python train.py --intermediate_size=1024 --rope_theta=1020.0 --rope_fraction=0.5 --bias="none" --init_std_up=0.022 --warmup_steps=25 --decay_fraction=0.929 --max_seq_len=512
Each number is 128 + 24 x the weight over the matrix's rms, rounded and kept within 0 to 255. Layers, rows and columns count from 0. Numbers have three digits each.

# up: layer 11 MLP up, 1024x256, rms 0.107, rows 485-531, columns 64-127
# down: layer 11 MLP down (transposed), 1024x256, rms 0.108, rows 485-530, columns 64-127
up485:091135152133105114131133152091122174142162133147102117118120139147158102150106109133155112151097122154115100172139115118158156122148115091141103109085101132130149158139130121167093133128144156
down485:108086106146131117151085098112139155101108105152150149104127108116129073096107129134154143176126121156114144120138108092118136132136163124118108113134136129116135141112122143096111113159131123
up486:114127170114120125157110151120124102096070075140148138181142124121139138173110125112101158158207131123151099144124160144128082114112189135095106123175127114115110113125133174114143112105147137
down486:131140108130141137148152120159092185118141096152128105168098127116109136149128105169115105123134078093110148142165118107114120128118095139126103107150125138098090148133104119131102105117140118
up487:148140129139144143130082093116130081157123109091088120131137116121126117147113121108110138111121125125155142117105115125118158120151112132123145141120130130075133121140118137114119128106113108
down487:190131119136139115144123090135143099139137172153123094136126113153163085162137135110117157133085106152134132156073128134157132177127153171122089134142129127116119142135155144155178130146084105
up488:141139132162163102112152138058141172145184130124074120131119118132174059109149121115110105102152156139148136074146123074104154150104153133170116109131135153132142124150147160211099117110164118
down488:165145108113119077142135174119140145108127112170114140107113116120111084122155135135132150093112150112119108123127153142145124150130117106107162091170108107114100126133094083158122160107154136
up489:103166139146087087104124144175100117117159064099152146110159105132139140148114102123094141113135140127158146110169116112122119151117145164099180154113099077067127099163084168176116128152125085
down489:105120105114146151128106132145097115132134123159111113149150120106121125122134112137123141126111152137153177088151133134135175111112100106124120119110116098131126159150146107128138148138118102
up490:080161144137115127115103048104122133125140137155128145158125108128133093129129158166112165127134110124156116118139123097108120154120105159112087131121091126148096108137103177123210102096118077
down490:132095130155129186133152083067134111126088117149108147146060099136135114147158152109096147129105105130141151171140108144168135121177082116106108154137183138103147087117122148153125140108124109
up491:144141123167148125140092094160123115077114114107114137141107129163131174185151097132109135115136130132103095119193104099160137135090108168118172124108085082060106124132054136115159155134072127
down491:144144133091160094102103113121098108135168144106089153149123158137137111128143079148141156116187085158114085123173105114203133143109131090170093142095095134104132111137138124118144151132137097
up492:111099149115161116106121094073126180102151160137147130121150126097044106109144099126131194107114140125129159142163109143095148126154117104103155125099124130111089129143174131113121151155175088
down492:108122122148136098125141154126135126148151144144143119092100129124115161141129121139139125094123100159116124117112145179156120136138115137122144124110117145126110134104152114114096120120126151
up493:085097135147148164126204153087149094118129143111135118120142161109145144126165182106130139162122105121113085130129107121128111137118146089149127135154110142088137133142133106162116140132142105
down493:127114124149112182114118134112138132137150097109129156173115129097141168133123097113122158124130113099110113124124133085136107152135140158121143142157084138153130128103165124112115146088159112
up494:110135159140115105165105125073112125125145110098100135125130149151152132137144129121147148119089132124126085140119116137063109123092156105104126088116110169102124100123134085120109124120097115
down494:143158118122083129125151116128087130169134133141118164163106138129154119082143150109173155150109176170113094095109157121083148117103092116123087136084139134148120117139110113090181108113108136
up495:097101126125076171135146149119126189112127142139098094138114146163124160125157169130142151128086104090161118125124190155175144154114122106168104104137108132079147128112122091110160132161150136
down495:137144087122129147135135089143130155116128125092139101124109136109131158106137146112136110109106087125137146118143160170101134139104109135100133157117117153173138124137134110175127153134114089
up496:138116200139113111153166141128095111153137164107105129141128170123122079090133133150155145107151128130144099130167083140149058150117136144107136139119108140130109141179126069146108091106122122
down496:131188119127161095124164163102142145136124131124142158134097102121203105103116119124151095112158135120144160148192088135114147092120142111113147135096145189102103067139140133126119094116160133
up497:136128130149148127141138127176115122116168152121129108130120100157144112172145136108171099110088134121145138175098133114124113101103158135122102164151136140149130125128154135146153120126111172
down497:130140121128140116084161110134109144140091133076130155178091130122100116118112125113141113131139112106172111139120145114149149104183153144153102127141118148153165120120117106115113109156137132
up498:090112124139109133162175137115081121119110152134128105154141121128145117094113159123143146114174150148153142114099198133137175126155192129158130143131127174163107083089096088117148118128125139
down498:186127115115118110133174104161078094144144166137137094141126136103124169095115112122104125128113132082154145104142126134119123143168113123139120116141117099145124087075136150148158106127124155
up499:126138091150136151154110145118128123152157129174160105119186105132188124168139130103148107096146124105110128140144128127136136108153087153114141136179114112134140115115091100161128166104122170
down499:142110158112165134078159137149090094169145099128126127119070127138118129140144140154127128136119082099201115164109142106139111117203133093092126126128138153155140092102147156113118119157141131
up500:115134167134146073102118163139095128177084096095107113156134081134135129165080137145156104094146114128111120106119116064095137156115110113064162118142129132143127130144132183173125149128139120
down500:127119132087123139102126099101128167118173127083092129132136136144108142203159130154118084135166103138137164170125101130122128106149129163108131065136128161103097128109105106127171096156141184
up501:157099181132131116157096099098102131123135143154124161135110136166093137155113170123099150131094120104138142075084107129128160141151141142134111109160051105118120119158122135107133111121145165
down501:110132131152115128087105106134107103132146151119157097125149113145156096100149165128065162144117104138144137122142152135158118119149092113103122131119122118140150165127125098109108095094149127
up502:133127095144109113097103157111114121113129117141123141143117111168119154137147152149151109149130142154148123084128130103119121128091162145149177122119086172146160081131146121121173163140104141
down502:121132133127129145127160139109122085145140156153154138117144131123111097165142147131113157113132095123127135123117110129105079105105138153136091172132101128100123142127140137095124087133123129
up503:141129114119146101141113122109113123166120116157107111137120169128134081151127133135114160105140150121141124116130143142133156110158144135109135141127152162117118131094152159157113116117123060
down503:168122141101124130121092140125166075101126133070172095143155111193125196125150103180133096110103078150102155114181146061165163137096120140162147157058137143124128112126111136108134132110153132
up504:133146137124186110165124139118133162118119113089128126087084138119131117115112109126126147133124165096159143113157167080140125144108177142102142161141132124138091099165121151153115120115105123
down504:108129149126131114134153199136125121135094106037118164181107136123103125157056133091149132135136134136130133102134123084129125157115136151109093125122167137133048137132142113091147162116095157
up505:114130117114110155155118140128102135127107121172073115115150148138073098134125101114134145161108121153135151125120165134126150124123121142100134145096132159136090097099121139114096143191134122
down505:113122131129144115136134109118117105132104134103140111121128118123123069121136139134127134124089164146144106130118116141087115140110133131124112115119152089066159123161134135133115166150133103
up506:137177204114090148147119143140164123130121085053151159132127157162118122093142146125145138133141130124113152135194147116127105133128074126118095167141173120142100150131121150148138132180107109
down506:151136125157124119151142166148129085108119092127095123170154139146158090118086138102142136132122143120104121161141145124141148129115114099104127137122145105158100113129149146150114129102156173
up507:112145180120145130099119129117148138103148108129138145154097137107135127123113150078114109112142155122166119134164149091147105125176141122099129175133126157132117102143165124119114150127155136
down507:172105186102114086099172126129152120140143122106146150157126134115141135165135099135123128098174135114143153127140123134127125083145135114114128156091146145138141121127105149152134106147131123
up508:101090092133132138131153104139121163176126079134071129154155087148118124152159106124127180158120134133135138140115118133092123138166092128125057140145146109172104149170096073146144105135158118
down508:138112145128159116123143091110124116101138119118109107129122112130110132180127153144119161172148122108084087126137101108156152105102086108116120133157147112119122161162122152133153139125144117
up509:135144106164087140125125108113094107116138131151109068118118158152081125098125097107168091146152172156161115161191129085116066173144116177155146068113150152071118099175170136144111098182118112
down509:098126141158158117088161119138138105113129112140096108128141117137109145106144116135157160138109140130129130129107127134103120112116125131099127181103140175156154139119115136152121107151110157
up510:097109148140105130125129132112126143121075134129114117119080142134150144165118114137109155157152105146163141103107119129110140109143119128093137138140135136143136109131147135115134125188135140
down510:124130172131103100124077126123157123096087115106190123144131154141103139139111131100129097103129118120159061159152147134145117066135174085183101109111162092135086194155118146134118109193108089
up511:191146136121102162131132121159111097131104157115108121104162130111116137159145119081160103139088117165111140113140099129163098151161128105115147056097118106158152089074184162154118123114136159
down511:120094139111183162127137108120146145120114097142084121120084127121116138107123108104121161125155107117120169104114124162127163132143128117136090159152111152110125108143129124121151125153142107
up512:119148164150132154138135085135150134127174098135155147167157104139144099106116129081166121124150124140134114095121172120131107163143095111139137074129123138105122113110165111143107137126132173
down512:130115146128141121105104123147107140166166079123114100144116137150125120127124097154120096158121133129084164092119130106122114122137143139147124157108146154154158131156169064128103142130125165
up513:127136096148124131158116115149131138118097121117117115145101159132145129139123132123118146110140151150142140118108159158124141127122103144113153106150112135119117157101144162099117127093131124
down513:148114134131100143131174112145070137082155129131133139081101180134113115115136164117098119104118107184122128144088147114137085166196132076141101132127121088112105113139134093128123144093101109
up514:165135145146134177137130119124112163121113125187134099127164149072151173126108121165179117118161140135094114128159135116130120123159092137163122129117119095138140138146133113140112146132125148
down514:109096099109125089179150109104150153114197075141174077178154137202124125138141132084111085147126129126108180153138139106163110124117117128145108139094140112133179156148117108111126115127133150
up515:100154182112143145116148097069153154087133131117120178129124097111106147121109109112133151084148113052157121117121129131155110148095120148186137080108111158144153112121063145099105067158145167
down515:157123116141141103149111166153150114133120127146124105148159090132112132131083142091118149097145154117110129126101099170111141104099170185165146117090100115143102171140159093159144122098164137
up516:138140136135124144119128122132090084174073145136149089137133142124149096161076169159133148108095071116152119094132114154079157164147163128140173133132107085117133160119159157131089117134114148
down516:132092171114120126142100141109119116143115109152171182134132119089123163142155139179118111051115110104121111114163102133081152175155180087126122098098152171133154140153134110144171127157158112
up517:157118115098102136157138144124113154158158125112132149102122149142135124123173140128111099129130113134117130116151137137164148089081110114094187126107118102159106143068159125149118071110131115
down517:132139128150107089126124111100141111098096167144133174156132123123143076125128117118132116129156133130100162150121187130136121155140173072114147129116116125169118131133135085150135088124109104
up518:118126117158115108163110071117122133150153125140141200124144142110160111105170128146142163146144101140090124124132143142093159129121091105125112131104140115169149122119109100119133121143103106
down518:113171138152147107120089145147130125152100141096112106143145128099107140126189105156131133145123102124101098174151117102159145095126104191116115087112178143126143153116178111091152098146141139
up519:111130125115142136167077098103117124166142106133127156093115158077115093132141130133135168147112142123108083133097099183133125113106184145140160093115147118132121117105128103092126133116123121
down519:094136132136120118168151120123132136138161121110140117127128121110139157111146161160125133119111127104134113138134097122125146144141119102124099107118140143117145160127118150072161087095135098
up520:090108162154089085156106140141110117131168162115156132147147104114090172108158115087150132138140130125100134106143122123144107148113139102086079094138085133154137094106103121153187121127129123
down520:115114149156151130113138099141111096141124107118132089124134128143141094168159143113115137119082146133121141090148132158146095121091101110095132105139183096135159108138112156138122110150136137
up521:156135116136108140117107115140116126146115140098135102108139117110113130162136140138104104147143135118127110096132121119127110136129160117134105143167140142178150096114141119149078176115105113
down521:084155129119112152106131130143123108125141136126154168123175139082127114127123136132120081156114103150081125131098136128156049135099126143097145088133132103141138130108102102080085083133177159
up522:104164100139137138107124130108151096167107116142114092139105176092117103126132170160148109135112144124087105129101156113110112115103106151133134137160094160164127122143136169112104143093129141
down522:160078114161137090110153087167117104146133102087107138096127079145134107136138119126145126116166123133117105139121102169126139174110148136154133100137120095118130151135110120108088115099144117
up523:117123140109155185157141125146119138152122121087149119169127150087118125100131111132128115125177149122129103097176140116128108094076183124097142081106122117115160135044090197126112113123110130
down523:155119116120156118147157114145117111113114126109129130105113134116143122111071158124116095094144095144099140121128177114124113128139103111121131113140081136142121130142168168143180111122123177
up524:105141129121107138123128152158155139114115137138128169103098154121145129145146140128093144154132099148127058162135146119117143131168134157097154143164116064133099113116145162117149096107130144
down524:168161158113119131167143109107117136131120076114135168163096126150121120137181112130100154140083095106105153143159090076110105132113116116105162111111165136138110163123103159105149128138125126
up525:124158125103149129110100145088170086125122119165155102123097126074117132122113166102128110140167082102152102137092129106096136159119141123144129144097111136113118114121108143115158116103177123
down525:176122139121155133143119126102104157089127132191155165117127133136113112153096115146099124121104136156098150135108115143130140103090155125127126142075147124119117123093138113132147120106164107
up526:135118158157138131131171143150162140109143139186082149093121162125168111137153110121118144107131141161126116099159099120149174132138120112155151141161110123118110134168128102110136122162144084
down526:144109097103139151111133108143093137117117089105128119123078141102083102146119108153141147123117116128114105120066115114164111157124131133140135118095131172135124143097116087117101131110189164
up527:180106136143124141133140125107107120155113138089087128119127108117148087126132104129173151115146129112101069140111137179164092102129168171084104146091092138119092093158129102135128116172125131
down527:160148148146160114160146163122157194097136120123102162070078105139097115105104090090111127072137151113102160074119102136096094161095160144144144158106185072166131127127149138127099127120127132
up528:133135159109108155148188083106097163143122190147113156122123138113117093124130116079122192172152137139114155132136104083108118124146149136094118132102122146141121148146181151101080111122197133
down528:139108121105135136179137151139119087145143112116114091124105097177109139130075122132121084122153122174144111139118113124171138129100150153083158183117107125080097072131146142138097141095121125
up529:153125134110141122111119108165070123154127130162146110148122120116126127155147092114192123131084125173105188158114117088151155134127165149132084105160103086113134136105128129105122153091147169
down529:124113138162122147138137124107143117131132121120112154116140115111141112101092134131106105114106133122117135150120138098145126133100187127113165154186164125153142144140129122131121103130136127
up530:137118126086147163106126119087149154115101146128117113169167117112141101124144155132119130108154107112158168102151141132146165105135145142121142169165159164121079103110104113162144146095166149
down530:114132149125085106088074124145130175135112104093121086128135148114107145089137103147091097134120137128108188145083132102140139184132140139082079121126134160149145142128116108123129131129137125
up531:099133104114113100081117119052114118099136152154167118153135133145127172115168146132148145155168105145156142156120124111147121147163121165141107146100093163143125162087092107146133138104111105